Weights of a small transformer language model.
Training: a variant of Muon for these matrices, 679M tokens, 10358 steps.
Each number is 128 + 32 x the weight over its row's rms, rounded and kept within 0 to 255. Layers, rows and columns count from 0. Numbers have three digits each. The size before them is the row's rms in percent of the matrix's.

# layer 3 MLP up, 1024x256, rms 0.15, rows 498-604, columns 128-191
106:115067105206123080185103138155156166088125085093089168128115117100095173117173099134134134195063130200108165164145145157116119083142105154127173151155146140130120173148109080110139108140125097
086:104129073089116122073098130110070164048146164126160146087097107158150123108089105183141111078182105155130102125182104127129086134119169131096137121104142141165099078115103059099094076056198112
105:155114147114154141109125095099208161111122104119128138152196167139090128211145114139174125097140062135081154158086138158112138097160088170103119192094124171144123096101101095162122073093158161
083:191055077184144097117065113073137167081126099157154092140156161110108149210087149084131127148172106140100166094122105161144173074110114147127137114067129121093127104088141115097089118139130138
103:181131150133119137152096122081104119109119131080162166137158032118106138179170164076141145128125108109102136087165183106143148138143125132161137170142160102135116178140112102104127132144149116
108:150137066116161140138059065124160133055119093127117138102095147102128142094111145167099147116110091104155153160105067129166102130124170147125165153026135137169125106077130156124137135111105184
106:081163116138184162130065088163131125115046156134181130146075093144109169150042181147152158164126088150111092131141120084118159138166093162165130159114149141184100177098095160088091092154106187
093:108114154133167166094152046100080142111106079167135119144173097157188102111113105159122096100100127131160141085198128091063125116139179137091158113161107042146141107099141135124126139081120165
105:127120092188158154123139147186142136124144148115108129128153135130130142116118071154087103107121096077166110163126175162106103124160092099140053109099195133202113145160154100085120138105169131
098:141190122099155204169144109162116088122195179101160159137099096120169118161091130143132165144184115086120221114107127153160112127215138151135127108149102126102122096078115146195162123186119078
109:093170190102125100081131081125130092135114112188183126177114071117124164160119105152160146131145139092114105199115134115149109165145160143114137148140130106139108136138113106097097190103122146
089:130172111156146127134055147152188061040127129130174076126123133136087092156151143070111157132205136105108105123102117142156131100143117128129114132122117085123100135151109112165047149149096135
106:112150069116127197083137140169065136123099152124105059154208104150175097089131152102095099192176174126092059186128125117104185167106146062175160097092137088128102097137116132096167079077107111
108:186117127132158118133142105142135140171070142109107147133123143069120088128088112193099140126155057135140142105142149080168086147147109141138137095187118131196151131090152158120122165152121139
109:114136152150150118092150144146109142112117118077131087085140136098127105159124112164134128092134117135192111118132060130159116068126126155180079082094092084222139104165111096114064139104118133
113:137152112125116152145073162183170165131170122134149139093130155198168136150104151191165147133124174123135130160165176098115090161106129144151163129109148135129127108124141144123146067119123140
109:094104078092162139091133127099164124118138142126150144110101162141106116137164134090094104099105107075101107111120144148179110175121200182119113096134164126106109097128116121146140153119149101
101:132128182071141118121180126138114198134136095089151164120113137140158121183133136103160085137118174101202147109121061141159156141090119157167161157148107096127091082113197090219120113172112129
103:109148102102126143144106144123167090083179086109165130158174140121123112092140096163077197135157046110123099164142060086125140121118122104108160138112119119096130129163107087124145191159153123
089:077152124170146164098140156147091121105189146115148097092085100094168156102151151081116129117107090083103084089086075121132143101175051147101162119102087126118185113149145159105142137157119113
102:152141140163082104141161080102152109124083144089136158179172150142128130152083119138058125143156144183172127159145115149116072132129159118165140112147160131162123128105189082130165117146176088
107:111134143076153102116141139064152124170082114150143098118159125095137121121081113131168175127110100161121130120104184128135143169099124063170104162122166203076115170063124078156158121158176139
089:124102099140131109122093088113153091159103109103081138120163123158183088125151130126082138109126135185152132109161120128148118126148171093199112092117120187120097164113133129123147140108158147
134:129098094132094148111136093141099156144126070106171126142080071159112180151103095095113138090129079144158126070107121135112118134158127152157122157160109163123165173129116123094178157114134152
092:081202105091118163133134169168070136118101158137129154069083094142148142112085162080199152095145150094089133113054092171164151094066147130124120155137154162191113113175184043125101185113123104
113:079095082177126122159114178129144165132123167125197081143152159173150091124143184110116155122123142189075120156170089175138140145116125132152118153214127067110105098197109114105119121133142152
102:138114122106147154145091139158120101117153114101098114168153122165102093134113201133167071108164133144120169129175158189126128113159176087120177106129133110115096102137175144064126099156117089
108:119171148110097070174168118125150145100145094168063154078145090082117140105162085099145082137117122128128156100142144166115162137119078138165125117166213091117087076133122100076103115078183161
107:116128119119122133159115093080094112137184129091155103171071105133133178103110145122092166103181095092132107081128099123150089125095137129142085135038132114164108100096120135154154146080104111
095:190179191168160114085108142194149166176107144071124064160122149132135159170166150138131122129144048070113125163150095048106155113154131131110179144085099191150130172125114124120163137123099088
104:090115138149130120138139164137107109110135117157171162162169142156120236129144097126114190119128107154096142112153137107157118188085100120104161127112120096079148158121049120166144161148142086
096:104192132122110125119109145154102118121095185071120079108085156145098160113166122116171149092120105114072122106126121104144097100120178100164162110122132143126083182087156148152139126134080164
107:078099147176134151154130064110125094164087114068172156067120159096063153109113067094138101075117113147170038127140152173113067105131151165155156127166183155078156148138105147150150094166096188
101:146152108105075195115130127146132166132151191110135111134116151131144068050118126119086165145177155121163183111104099151149094150155102156128158068117134118137123148103078184155139104106138049
092:132063163174160123136175113129134165143083112155094142130064113107167134148193148114085186133114137140148147113129137115159149179150089155087161121157157202123128131093156074092168097107158196
101:133136166158144156156102062151118097121081108137111148152112100166148141072082196111126198104090131135111115107084167123166096198102157123178131153141151101167084122195123165131131119154118085
103:117087145114093151125134099148073100196155154112142105140125095162177076167132168152138124137101181110104103081127223132140111157149123189158151112191127125145111123069160132176113064084144136
104:074135168131161102124187113146191131165115073175185131149167120102160120175178152140162148138095097109102142151029117129065063106103148121111143066115107130138117130060105092135087170142131109
120:174060174114139161167130092132108152104133155107155140076088113153102145156114054101137118115134087136193125103115163155094121058103157137151124102093132117130183113092125118091158134098134125
093:117161057110167107157182114153098164104120118123138149152171128151112188124146133109085139142121124134127133150133120130119162070163115090152169128107101112153098153097149100195145171107095150
098:088118076133188117099141055125134141115089093137156142175146116167105129111150154100173139140159151178179090216127128095132132166170135116197119172102112168093095168111124182101145084184112117
099:177116163096107105105186118078066163096121126159110111160128152118117151152093170133139078175134076130124169119118164154153078100126116150162146109135072100130077124092097086122156099107141164
102:108154134108095179151148180168064144166178176144100088178158099163191184071139155089096125141099137093164189134138112161125129142109095173133151121087107085154157140145089129136115153112107151
090:095153125118145129119119078142086194168092110090150117131114151160079120126110155078104137080165133176097075199129162127116118146129116160082081145130106182131109213114096131144144107093117149
104:194149151117141161156139192160135156122056122132186084125146089146107133163119201110143177129126087172147164105113090104155194118170096115180144087123126191141112105145172126182143151127145175
105:098177142165100164105194159171046139129157119137106120175170133100117134167138144109050137152084128135026147131083197126099130115142060147140170181119098116175146093108081118129134149131069140
093:147129081112131116128080151128092118156170141089152173108153145122119151128094151160127169085153186080155113170046115123162135128177131084135161181165153085085053153112146112171092170101153100
108:134133183125135125112161125142055104083129172154161163102186045146137075148134120179156170111148131106153122143119139143102104156121121069125114133182083133178112118151140066160121065159133144
077:104157107133128137099091072110106162170144132096145080124067144130112122124134080074098151113162136138119112177116143157152139109106140130123154137155109172077128121139128136139158146112102146
108:179174134088125110124125192098084120072110093131099184108093192050115137130093176145154201142141071112190154122197085151096091143126105147130144170149140173136155135105153178109156101160119145
099:140138144182139098074123148112113135163136159159111158163065103120084079127150128129142119052121099068103127085171167142124155126111102086083166142066100147106120146170148126091104034093099174
109:121084158162144068166137170118154108117123098120076104152184135082130150155126138123147098122156084090139110235156131150158114128120086183120118120125049059103083123134153104101151111117080064
096:161151119140134154086139155188152128170121142055140108112128185127103114164136153155158119077191165156135075129134110113071105111168091120153121093136157169147114147151187131087214089062089145
109:150140052140136117141114096148210083186088119183132144081168089137154164133138130112140134075146109185147152115123156129128100186188134177136140077151147124105125155128097151130130156151179095
096:129150092148110082129153077107161118101104099119129225038061125158091112106132109169159163113149106148178123162138085178114086139122146075101143098127118090109086126121127114125108158106098113
103:118167090143139118173118129144123155119157174172098095141127058144125084086149140170088163130078162100115141125105146141182089090141121115129101133137161103152161101092084137144138134151121145
102:119123162165126223086184117161107129133143114151166110149106123158242080113114134167112138117094084160118216125151150129087129142110146103123140148101120132201122130089071168121157124096105142
099:165125129139088132098138076105092109123109121082109134115175126097171068128142121160169143095144136093123150099065159127168069139115149095149147145084102112184135137112120116125098161156151127
103:140171108109134139145139134185123119122154175042153154150154046122057122121147084121128126166135069132120098091129153142105138098140165133114131136154119129131089166127140128154145156134083180
104:187130119124114144073119109170130137165102196161125128062192184132159219168114128136130133147125189087101110148133066157118111088155122201130116120159145102105113144112100118102181117148170097
110:113119109128133164109118130074180120136161147141107170128155105108141073132112052163120109095138173081164033108137135165171126097103136147131147107079075076117122145146158140116111145169081147
092:153147141149173167155112112081137123133081086151158126154150153138050148144185163144137105111119082113154134127113094126159106119164176125146104149082142136128098089100073102045135147109149137
099:150140130150137125092068147152134159125092166145101151148093128138152107115136155103154189141153151108114145166082122143159176114112183177119151154111096097143122116141135114115088156166100102
090:118151181162142075060155111150137176087167182144095134149153102082167100120088142160118198094130137133156185151090141160134105114120081068135148128140149111123071188101156130107169118103137125
101:138096159109205109091086157122096103121089131106107214141134110055187138131126103111145148124050074125087159121066167137128139130159102165151178153127074154118143105104121086143087136140116141
092:106129091118105122021168103160197110106151097133144101094129127140151090178106131124159172167134084140082149132102176153079105130216083148155130144123130152136097128096137139115123140135155059
100:131141080156187114120072117126076066143169145146161123157147133097119083150141132101165125181111193124070128129138114074143105156137076174123159122088129176085123095090104126100109136129153124
106:106175173110107113131117102135157112038120142158170175118120147130112113151184122138092148127141103152135131113141077115124141107165128216132128070110084151156116148086085092093143128154115153
106:106155185125139132139152094152100126163123177162039155159140143137138125146134084130142098122105124124115116143114108129102109130065095130143146137140164108112147120124112047174162099060141077
095:151180166134175103152102141190103083080089087171141187147099102161154109126131130124111105157108112150163157118156084097126124131094125089130107118166099108150179156118082139150161128143111102
106:039159123124158107130129103139131139104129160170076115122120139169148071115113081057103157183139142180104110164146130129071141155119090108097186123139115092119190142067126079167146083139116081
094:166086119076109136105103184126116171130167177107133101172170102127156120146107157149137131104110088123131192102091113140114125148087165107138089117099119094100100137227158073173121147130200107
088:143148077146119149123073131163092146111124154148147149138156113188140086169105081161189091120107144142116086114121152075119136097161130122174053156102198104132095066174154154140170114142073163
106:129135142125187095208118093140140140111102122157090118193160119087167152169129127167085147103094216089124150072123117139078136139110097136181162110182191148115121192134121127156140105131146097
100:128159100087124131115166149134075121147134101187117156110150133133139172141118141110122135080156132142095160076152124164152152096110091094149095165159126072066118137122097119143137067144202055
087:102171110103171097144128117097145120145118118175149146133056120164108098124163145142157126165115089102106133143141094147087107123117133163198117111179072125143152085124131112185189136144104177
103:203130114134136140103071144126110143138178135101106111160180153111155146159138132101116139127133119064175124086083075079118183114130082112183143132136166122133101115077167098226126146120144106
100:153159082094146162096086122151151128125167109103060138128197157147120171068164126139111147084094161128130122108115143138103213178116149166139141144161123107082088234134054090120121107140131119
109:170182117078127109146148157168101165099149100112097172161079047090149117160141153104131095129102114170181151122128098125113163042106126126155124063140131129109151125171108149141140095076129132
102:172122115102140141093137142122162179116133084108085105090135060108112140137131124112104133156092182195117146133095120111127137162088136189155128137136154211151057186167079181106137166101094148
104:129137115116109117104110123120186152139121117138133147106102132100116155112126127140161127100094124114164118181184110124074083110134110162107119119122101100110156142079141116112140141153066170
093:074136191147149162213074174145135088132113088073087100144135118134114124115132087125165137063125078091079206116152022115142122079157100108128164162119100131116120172124138133160102116099077158
088:092154169180143139100126147116094105132102142129094054178098192117109179112123108104159144132141138173129116135165058118157164104138086137128119132162137191141100131139146124130083123141152130
093:162114081152139186137178117177051203075091167082124108125143087093046118141156134097174118123176098148067106094148079150089134088092129104160122132111131129122113123123155122109108137165101133
098:100127104109118105121086175142115186123110136182205157143130133129119149093118189140144100101169139103111161119140094105131122162125124156142159091154117125163137088101090084105143134148072126
100:078150137114127055120105107166153126153100125160093134151137150149147167107081133123081116136063170143116181148143105132130102103165105156150136142126091171110127140060125097187151151139143165
111:130113137094148133113108160153132162112093136149088173087150095133110092111083080100142179164090102164148102120137175146148144163082071089142179064099154114121124192101098158142106098094156140
084:053157116165158091133199116159141177133110020113135168153098142119134190109164128162178096097127107158131093078181123107176094146156097140157151115096056099153090121141094119145139086095077176
082:139146165160121138133138140150122111147069145110110114132167152150128104109152142113180120108111124091085085057156143040129161150121085129080145114124148137204135161063088100191083173074111070
102:125124104181136184128164057120136089138107148131168130162086150091167184122157148121119126135112149080115094139072191101127125111184134169132127089160118160117165169054120142126172172124132158
091:097133189142147099113124059151111134121123128166127228119115159086111141167106186119116145121106135133071164150141137150137135155125132101090121163093103127118085094096120110192125191063164122
106:153099121200161147102107162114137116111215135095147100078109173134162121141127151127133084110076105106099086111077186118079094117101101144128100074142130090087141134132121100101150079109157093
113:133184162113169160124107182154160118160107083143174191159091157179083123120106130151097104096156141109112150101132167129173165190156168119115164153100144157145141140169188143179155147146100066
083:137130066128150151162178135161141163148039172089116166193090116139210182097098158161134142070088193167159082145096193113124075135147121100193135130127181130124140124174112096104141154160122182
104:133041135120148168131131153116095142122160062176117113140136160088113137164128049133135130149101127137197130165152184095107109141206178099174111119129185119180179062087140070066073108116093134
105:103164111169107142172095190121125180124155119153118088131117148098168155116074128128060130104133143095110148127148120140138137129106103110158138142113171188134160146142081133185098116096169106
118:144222170103118070092082099129060114140156153157182140145166209161132123133180093118107167122110164161197198133120104179106110135177068064161137107212125101144147084132098144088124103128180112
104:094126095085163119119129125176167117114077089100142061120074130086189072110156132114116147123164102129101143191161104103125111059163146139135164125129135122133106097095142192134136099091110152
099:118159148115137173123159110188088175113105156096102128081114121138161094072089151083154162135124068112109095116123130116124136122131133101209098102173128106124127130124086128143175109117095177
097:153103093105159098105178139126130224076193145106118139118162080150109084138131130133162048127164122112113108154123139116046130143181105164185100173102167101127135102093165110096148079181125127
109:167122099114086099135025109140140131105110060132109172121118110080143135107123133178146076093169161127199200156126124157171081122135115152149116095111159086134159122198141139140190178122083136
097:205120090181177141139117111152131143060213184157124141122079125119125116134071189108095123137079159114123147175152133112092174085093106135091178155066131090159127164165084080110078124144098087
098:180105151120129096169156149162143109141106124169144104096109073155153120150149132185101104139110152163172148139165173172140169128202199098110140145164085170098155220132182163106162104143098140
108:103121126116104162157124109115125170104150120186108178158131118204074113137141156124139122111096066105102142128129106157125145149120142074160125118182122119147112192072173138086171083135151145
100:133139108147139154114124179110162154109114123094130118106095095118154113156185128126114214120090055123162114107107113137109159134125109155161142121122129130095137139103152129108151061083164162
114:160113185124152085123140132122149144144126205132101100126154097107134148158134095116157131174054162104122167120177127107128156140172106205185126170114176072121127115175097098129177101120181188
114:076091108146167175123147163158168176175109085194099149140112133144130085141093095118123101134140122153097091085149152102102145103134113078194087155137098123184133150092117117140141100099086133
# layer 3 MLP down (transposed), 1024x256, rms 0.0758, rows 498-604, columns 128-191
108:190114149119175135086159077143128138125129094055125111125146047108103104154121143119156125093156163167099180119126079107135134117153146150200074157087123133069177105130090143127181128148145124
085:088194099085120148147114157116181101111149146185201096156182124083103101154186094123130104117122129163137154108154121087108121077120155127167112114078125128126111124133122160173128121192120095
102:120121124109164067106139177141129162156113142155095128173118132156125195101123139158099113153163116093090130146122127141118168122152165180130120187163108110158166120133194081029103143170115110
087:114096085111144085163125138100127141157174104078123178099156139085097149103052185135163135146153162081147178138070214042177118110080096116095129149110192135107187087106156145075130119081138121
102:119128110151072137157114159112103159158152094133137110098088099146179136058119108132112091193131191148155180125151187059137176139138193142087162158110132083185155079145176131145170090125134119
106:141173125113123122093155146125098128118102144147188080185184186128107125143118117074077066139119121167094149209199168084126104145137070115174077129069118099179066167176105090073053083128116121
101:104158084184041121049197112142156114182141132148126092134115123096165093113102105131125101107125147167107167133087059139178157143129110107146130119105138188095124097117087135160185109133213102
092:153187138124142123134063150118149121152059145108125131155062116111118118107102101165164065166150101139107153163140138119116171113168156129146110127122163136102144144157119144043098186140127111
104:156100150111149137156159167110075082128153159155135160104145198094104142120094095075138176136118057123152144136114083130121190176125093096155089137136088137139055182183077148125071129089113086
097:111105081122148090145194131103093152158163111155089147174140094152136090161127157138110141189118139182148115088143098146088113077127125098114184182139085131104099172170144139099176144123153133
109:156151121124117134123115084125055186166130131185085151084182133106128173113084115100119115129141103125177159087104090185149176216126095141087067091108165129066109141113091156072098146154094053
087:148079141090100097161081077076177159187111117097165075141134143149164074148108083177079105121158167132110116149109177100086158065104122150129162149147095086104127115093135118166179134119108144
109:115117124103128101153159129127136170142155080138147098147117110136208108209162103117147128092144083108159129126197144157115121119141140073121112077135032116113147150112153136115157116104038073
103:108169087185097129095155080170087129135141126073153145120130084159122115124172122120191112135081133190121130148179119147114149095107105180122130125168127157105044100096126081158174131108095090
117:137078123105135136110133131078114136163122154126073100138118073130104086094116132116114081158126115183136100093132138101155174131141110173108166089191135157122201078205068155115120055086175124
110:132165153116118137122140137082095150066150136135198119099150154159109117098104057087082085087152106128114143126176082153152092121140131140138072145101144145061133155095138145063122168119107170
106:120142089113129106139085117126126174118160071131196091146168099145174103150119147119203131155142119105142124094073156092100116129119103122114163104128183123186145082141119109155123169211183138
096:090102102125174101101198096123124138146139105145196122059140068109143185131172107200157118118158122120088171155134132113155092142094172149137077114082117196162136144137142118128141133095133168
104:142182103147076104102141114102142172169075164148121122139129163085172151206169178092107087126179127212045132135074107116091144182062134117128128111132097104075143187163149122136072077067124167
092:124093118160117082154160111073171170096106114118122143103149100184095145097102097134135166128126103137156127162167136122097124093135085148095143104234140217130146132110125105163149126150099155
096:102120106126112133106066152150151106097130116139159086107144091145093140194135199138107048145070081080124082091110079149121140142158152150140136093202093143079071122188094135060082076094182168
107:116131073136125134111167132144114100079136174130114144115078131182146130103174160118141142197171088140094180072175164044085134110158111112114133124093165109162105166118109120170128095102052144
091:112130106119157153120138127147097142152143127040157099151100150173139226135167117093144190174097093173108100116108129159137201180073104119102177140128125145121171199155134068130154103204171110
152:193110150052111172098119179099135161168168102112144088149121136133163140126113131067100145120176157129143136094150110152155101080159179134120099079157106138130132164105124154157149148114183153
102:136153137131112099067113116113123156168142155081153084099188163135110101168066100136131137165129144143109147136126090179140160053112128123130120150131115124114196097123168051048142099155100166
111:163143115096116122116141100104095172110156080104064124125082164101111081113191150156185155129096119164099144137124110139105168111134132141121157067134092191126096141154153121133130119154133075
096:040102150142097190105234186108095150088084167184079133115139139152066086176126146124082173089059076097189055155099120108130118168081115117169153092155167124102118132161099123150179122101143154
106:077115126180135120216112118161141161155147115166106121080115081096107096179095175145198125106154118120113177122155106186102168140113075117146098088148132149112134139114071117144100138092175143
101:170155121137125096119138106142109108140098098146124092130128102100073183091119170181118080135062126138148178170122116108160128066169135129116181112134162117164170171186089112122074183111074150
099:165124147077120137160073051086087104134153125188119116170119182150127109146089076100142111102127137184112185066147109053164202086083132063134091171149141079054133109066145092125142164134089155
110:108153115104130107097152180133098146102152181123141117152100103181104187121084132128139100127147081144157138116182147057190162151099129110113113099141105123175128126145113140140160139124113066
103:141122143203093204183097119141115144145171104106172186089130105170068137090089166161120156140101121072098120106212117074161169134130079145148084138153182134108090131181079129086095128200209109
105:122126112103136129109111165132145159096123134188104140167139122181141154121121108129112137205213086161112190152111131066077196147109104016108107160124126102141093128136103170171174152119125069
097:108108102118162124128126164105109109106088107142091157138232074156141129131094159137153122184113081103076166107143126122133148154110091140153093140116131137100182129114141094105076199134106172
091:192115112059156111152092107158151126046087153165103126153116120133172133167092125130152076116118168153163107093155086138143164159110111142114106135086127107100144137146100165119075096099136146
102:090124125157120054104159155111073161095157120083120126060093136120171071163155091156096119145090116160088134138162142120147161073205162064116129076111158129206125163122108154135117093131098133
110:054121154154104100129091071095158087107168156113115118093122126140141089098137121186108166131185141168172126173131083123095174153191113137090158088126048180165151090122109103159143122145157087
102:091145123133164148158113190077143107101151167106116111152161201086113126107106106085135110141121122170092088091164126111193142093109077161166116164076150106097136084101166137109148100136092106
112:091097092087070216093128135106205093191089101093147089100163190139134074111094149117213071156121182132171124088184124143148176191105119086080154100128104144092131184094102131148143162116145124
105:117131118169181109153164123150112117123155186159144114121107164081123124143140126173132097106089122146124109113101093073085135124077071137120141113126086123119162075141123157161111109141148132
094:143145112161095135149141141175127115085181087138099114140112137138170181218091067165147058090107094149143114085123119120140141131101111082146122105134130108161145066101202099085162202126154129
099:170181073102113139158101138129116096186192116179093107182144117145042156123203126147134129187138111146187085098070101140168128105110135167098132176131204153106167092102102114163103129107172203
110:125133092117102184159094102112139096132130133149149164126135140152113185148117100102178162164197131108150130105117125149129142119148107100111103150120117129104176134094054138167071087116073070
083:113117154151053151146173171109169066058115123142093150130107152116120141168106106166153081160064193138106094069140162079130154123131104104174171155146147095130121072139110115083071104100124163
099:159109159160161117157133079079067129129097141134145165098197198109136167110122145156133160101105165108127059108098120087071099150137114122130134180129149091119118088155069165118132106116133112
113:152146149159121152121105122131213129126136096145117149131144171080133122110127091157192134055168147162157081122131173160144098144192142083131060134137124106146152103136187125104093133068107087
093:149144108101176154092074147073136148133102127171146123121088108143091016117158154161153127124121157186185126125101076116097187148130129134101135138127135117089151119138127184124143123088085060
101:149135119113110122159119167123171144156046109160148141147051176079122137160110142077117140153088151113078106131104113085138100114141100187133120124124105125155113111074070151108113121144085087
078:146138101137157159148154115139117173088065146121120121071165138121185109168203077129156166186098083117104154089105097090121174161127075187151141120084049166138120089147126139104101121165086021
130:140153135111124085110174142102162151155130109157106131118094117070143082187055118116127133119114068127092134108153155166155159205094087190142068092151123138103205112120049101112088164146182182
093:159153178066063185150154167099108210141185088133140105086130131102139071128050141120122151156139149129120094095134121188165125099138111119110133120092137130097099122158095094190110111132149118
099:174147179128121132140101182113044164120053153101157106106150131150167104177070118040071135079162143122094150094142068142150162168130085087128068110162151153114123169145157165137095108113214152
098:184127120153114108106117079114142129149171067080157169139150146128081164166076089102145174179138127154142114100091183140125129164136091159124054158154092130170151164137121142130146097122136083
112:128138161063097130102118116124143066150071133139116176090105137150114112100145159091140116063156138157142132196093185065094081105150189111116080128123109143114127140126135169105109116148163161
096:111161114099144108133051169111116124123088122110176173096136138151186145161119139043126126163165127114126168124090170142106099137123141130148058141107147148072089139097197109130185165158085133
107:115108080112106142078107140088146209147125147104113134128122199121155093146087103107156154106201147157102111118080112105087132138155148141090150166167146145121150124095160144154133097151176091
096:125140163064148099079083159141120168217161123148132157125139148096120151137084090115101135109115093099155040153145136084133156115185141129139202086154160153074093121116151139168133123108101095
092:125116141117190145134137175133175081101121137200159134146091135123112204115120127099161087151124161170077166110122106097120105068154105156070117127161119156163146148117211078101107108135054129
103:084079092141133160196167048098100112112099173164136161145145117121164179117058160107152144134143163057105180111089152091112102074113101109124201141089133138158101141109185171165139119105124135
097:131122081106117125105112089101124141147133074151157102104141116113106092099093099164077088159155103158089127162108055151084157116123145092122157129084048124148155112167094121125073126143156124
103:143151108115208110109159112158141152210110127123119184147075142094162134126147173147102201163109122137163151154036170147139134078188128113113129125158145105103093070089123157110136105150137117
096:145130195166121124076117140189139110158138110157142117075097119132168087157072144148136186146107163107134186146110145120100146115185067178137138071153160119117201155113060156181108163091155143
137:119130074146117149142162068142129165145097168190192142103123169160147139160064072148128117113162116096130148106165159166122087163187175143173132147053103141094084166118050092148114068140154163
087:092089104157110140135141170129122120145121129148153136132151111081107173101111100103095097136118100176113107090133063156053071159113150130116134082161133136128159187126076186141096099169078107
102:132109201105144132142122119151121143154141105078062110144162147164122132092136179158067138132109079164157149110152116102181107136147108105120090141168159185140170164157151113101165153180068099
090:119130161118137154113099201153057131132098151138152119122163116081154166160129112106096075154074118155102116155126142140111077121127170185110077175108091088141105096118101144103166137154140164
101:136157117133095157102113089157127089111110173103157142073130135128135122118172136153124176044181120145115107175129121135131138115154147105166107119072146099113105191065222065135143195146135171
101:121112175122120187123131138160105067173084138148125172181136124072097114110114139131117073131130131103112140195149139162092188135129128102069102133164140141096151100091108090106143151162097157
107:129150120131151075124117115087135102151070121164120129215156102135180166114133137100114151057130144182129118112141143166066140099118194133102147116130131164124127085131104123103117135163176097
101:098161173126185175158092117150187166149153111138154156164124177174116127126106131164110074101145108169084202074152125114094103150115138106117142103160162142179175151158080166170074113125163127
109:138111097188109103125149107141122124113106115084127090092092180164160136091136130130150164158111187124102188127144139152126167137144135103159077187089111175131210113175096140128121142058078108
097:147114120093167157100142101165118175135104187115185111076144165121160116118098140203140105119105160176066188147122087185109117119168091150037077090125066076173167104119071125098115097131137157
088:071131143147124101091106140166081157138118100162128113135150109114160181100174093084134089102123109086152134124185078108152098111082241160099152072138052123063108094131117170153088133196156191
102:133155137087047152134153157106078136147072104162165112153108076180109164178134110087141094145174086147129114148148161056179052152126150139133112142138104208112159104129195142099105095204111135
097:129143145103157103071131077061105077129143146113139131108110120096154153120126079192144133144146144129111102114119111085155112163163144132066203091097122129140169159136131105145098125157155139
086:157131126117150125190159161131152114159096118164101114192105151119131147072092099170118170144122103136126194126151108179137099115128132139158093094166132134138129098127093136121135140126144109
103:137140121115149131126140120185132112201175176085133078122100070126118192128132110139071128108195146127040105120104089139102193168138139188106132148133095136149153099102088154109065147137102135
104:171165103128058176112065112194172103067147084089182147101157095100130137145119144117108128156214123145131146119096142130114180124118157066100092142095137129137127101114047166106128137057131112
105:146128145096108145133077183162155159135132160147153125168098114104076081083100143131119137111110079159138147169169164113157167103100092159171166139088122108098148140118139170109142135199116110
097:156206064117152138114128083128102114144153116126109121137185131138124139098167171124121118192081115139149202128155122168131101118161123074088193175179117145163089172147135143154071122129162133
105:105137107127185120129111210144149140118102126111129087172117054196138159151133142093096155095164166148114162165109187110068071127139111131128094136114130129165092085103150152159114166086098167
102:123120168144118104107152110112168066087119102072155122097131117180116079121163112109126125155125156117075153123153177162143176152111124125089090126111113122097146176132155046149137191174121169
099:163133129163078168151080155071109146132174151121137079127109134141083183147022118155112199117115138120130099128147145108149112112065108151103155129132112123105154114159161064136117078124176130
099:093129068137111144080167129093140137094143159067106073168121108090057135179120127143128146121094112199137125121118133118041109157169171147125087141110147140118158121165138173064083070094164117
101:114100174155094123090115197170168102182142107108158103138158128131172119093134149107134144109117117137101146107152157072107122082098118159095140175145123135117129174124166083061105107121100157
099:139112143122069084140105145054126106085116183142178097181120156084104095137112161068145137144141061170146128103116106129121135150096148090089149073127095169155139179148096049139150083116179153
111:116105099134109135135160089142091137150147050139104054113101161134166161132094093121116125125154123110165172141179157059155058090194108095140123146194084116146155168155125111109135122107119079
087:167133112148148133125104098124138144075195171137151164138118076153030139170132132151110176105086092106084171121169177124137063097145086173115165064157159067180146160164141132080039123119151118
081:152153138123157136133151090154138160116155163118072105105113103117085111078117170059120073157157109118157074089111164130147156144100101097062141111138127165063111092120116103154144141133125181
115:127047124124102025141104155109135106132185182114095168130124076146128128102167164125185142124053139157140146128150094128153109019081154107113132126100105129093099129127182130129152129175136160
089:137053067151135112127165121144121132102141104067153178120099177203142088142132102085157098174100170169084051123129130106145136161088054067092122053088111122124164120112117100169142164156127096
100:107161110084115134113128110143175108110116127151120161128097135033119146131164082105131147142126115086148114059097139084167148115116147144111124111128119095113121101172187153092132182158117133
110:166046101093061109181130135118137124143175105109164115142190145111088147120142183113129095139123160125115173159129164166157098081134100159179117083116090127098124132154117137098090152143129126
086:124124167163073087121133167147125114111144139135127122079180144199072087121155115062124105129110050080123117141164122132095112121121080085152143141156121150114131111125218085186176070078083160
099:102092157142119082062120098127110092121083131105118109092098055208142149092141067119115132132068069144062133091119131123126126133125099187085134128196108138160100142074147127169138130138103130
104:129088143141141087109133154130134059091132204107152197084164043090187102120173058167165176142134144140179190099172146145169127110156118199101182131114114131084171109111113094138135128112159120
107:141080140132120132127144133136151181155111112180164123123137145090175155158151093111111071089135115096151136143178214146168117056115157139149169100110103131125107146126127136115099092105099117
104:153104120136129124118082166080141113096140193112173121139167087125084093153073142124151112143128089137172058150120154105111072146130079121117163114099127126143134120112106093206138160095146126
099:108153125130175125095150125071151096154123151133135158142120089166187145124155101089092159084150103175066124148112097106112114179097163144101122159087197130092173067109137148136129155109135111
092:110107110165134146129114117163101075187116099074094092139111066111100166074166195141073144105135164090155166168150121152108141167093114142095136134133131197082131131123057127176156124170084148
107:089169186155184109133040119110113169184186124064123099125153194078121142124195168127160154163129111137099082184054145133090098140112116112122141100129105130103132160185117159168085155162164050
093:150052149121140043127062116112165160127124157127128115124110068035065112116090194113145148123163126151110117127085108087119164121122135128139064090119086142075137089104133205141099186114110143
100:126105136166149147165103135128147135147118217133118117105104134135095142094127069109089124162083149111116178126142099110163113098122054208152119119124127113109126067155138192138107076110234128
111:128143099145115143122142133166155142107135131118170136181152116132173163139103105122132162069210158137165127159074146192143134104138070188055122150189108147134203152124109079110122050105096109
135:133086086096086129131146145148087102135124145172133090121117137152152116105100113129107099135136138102145073117115122112168178155116130075119124119149086113142157107117139124163119066078159118
105:157164168098206119143134141120195108173112165119128110140141125124135129171118188104191159148165101128145146163115190159121132128156186096093155097156099174109113123094135087148078118122150036
107:073071070177139132075139075199081133111103108128097052141189102131134115092082163086128144142133103098128070124122119175168135109123101075144160068157138087109105169132083105135141128184137113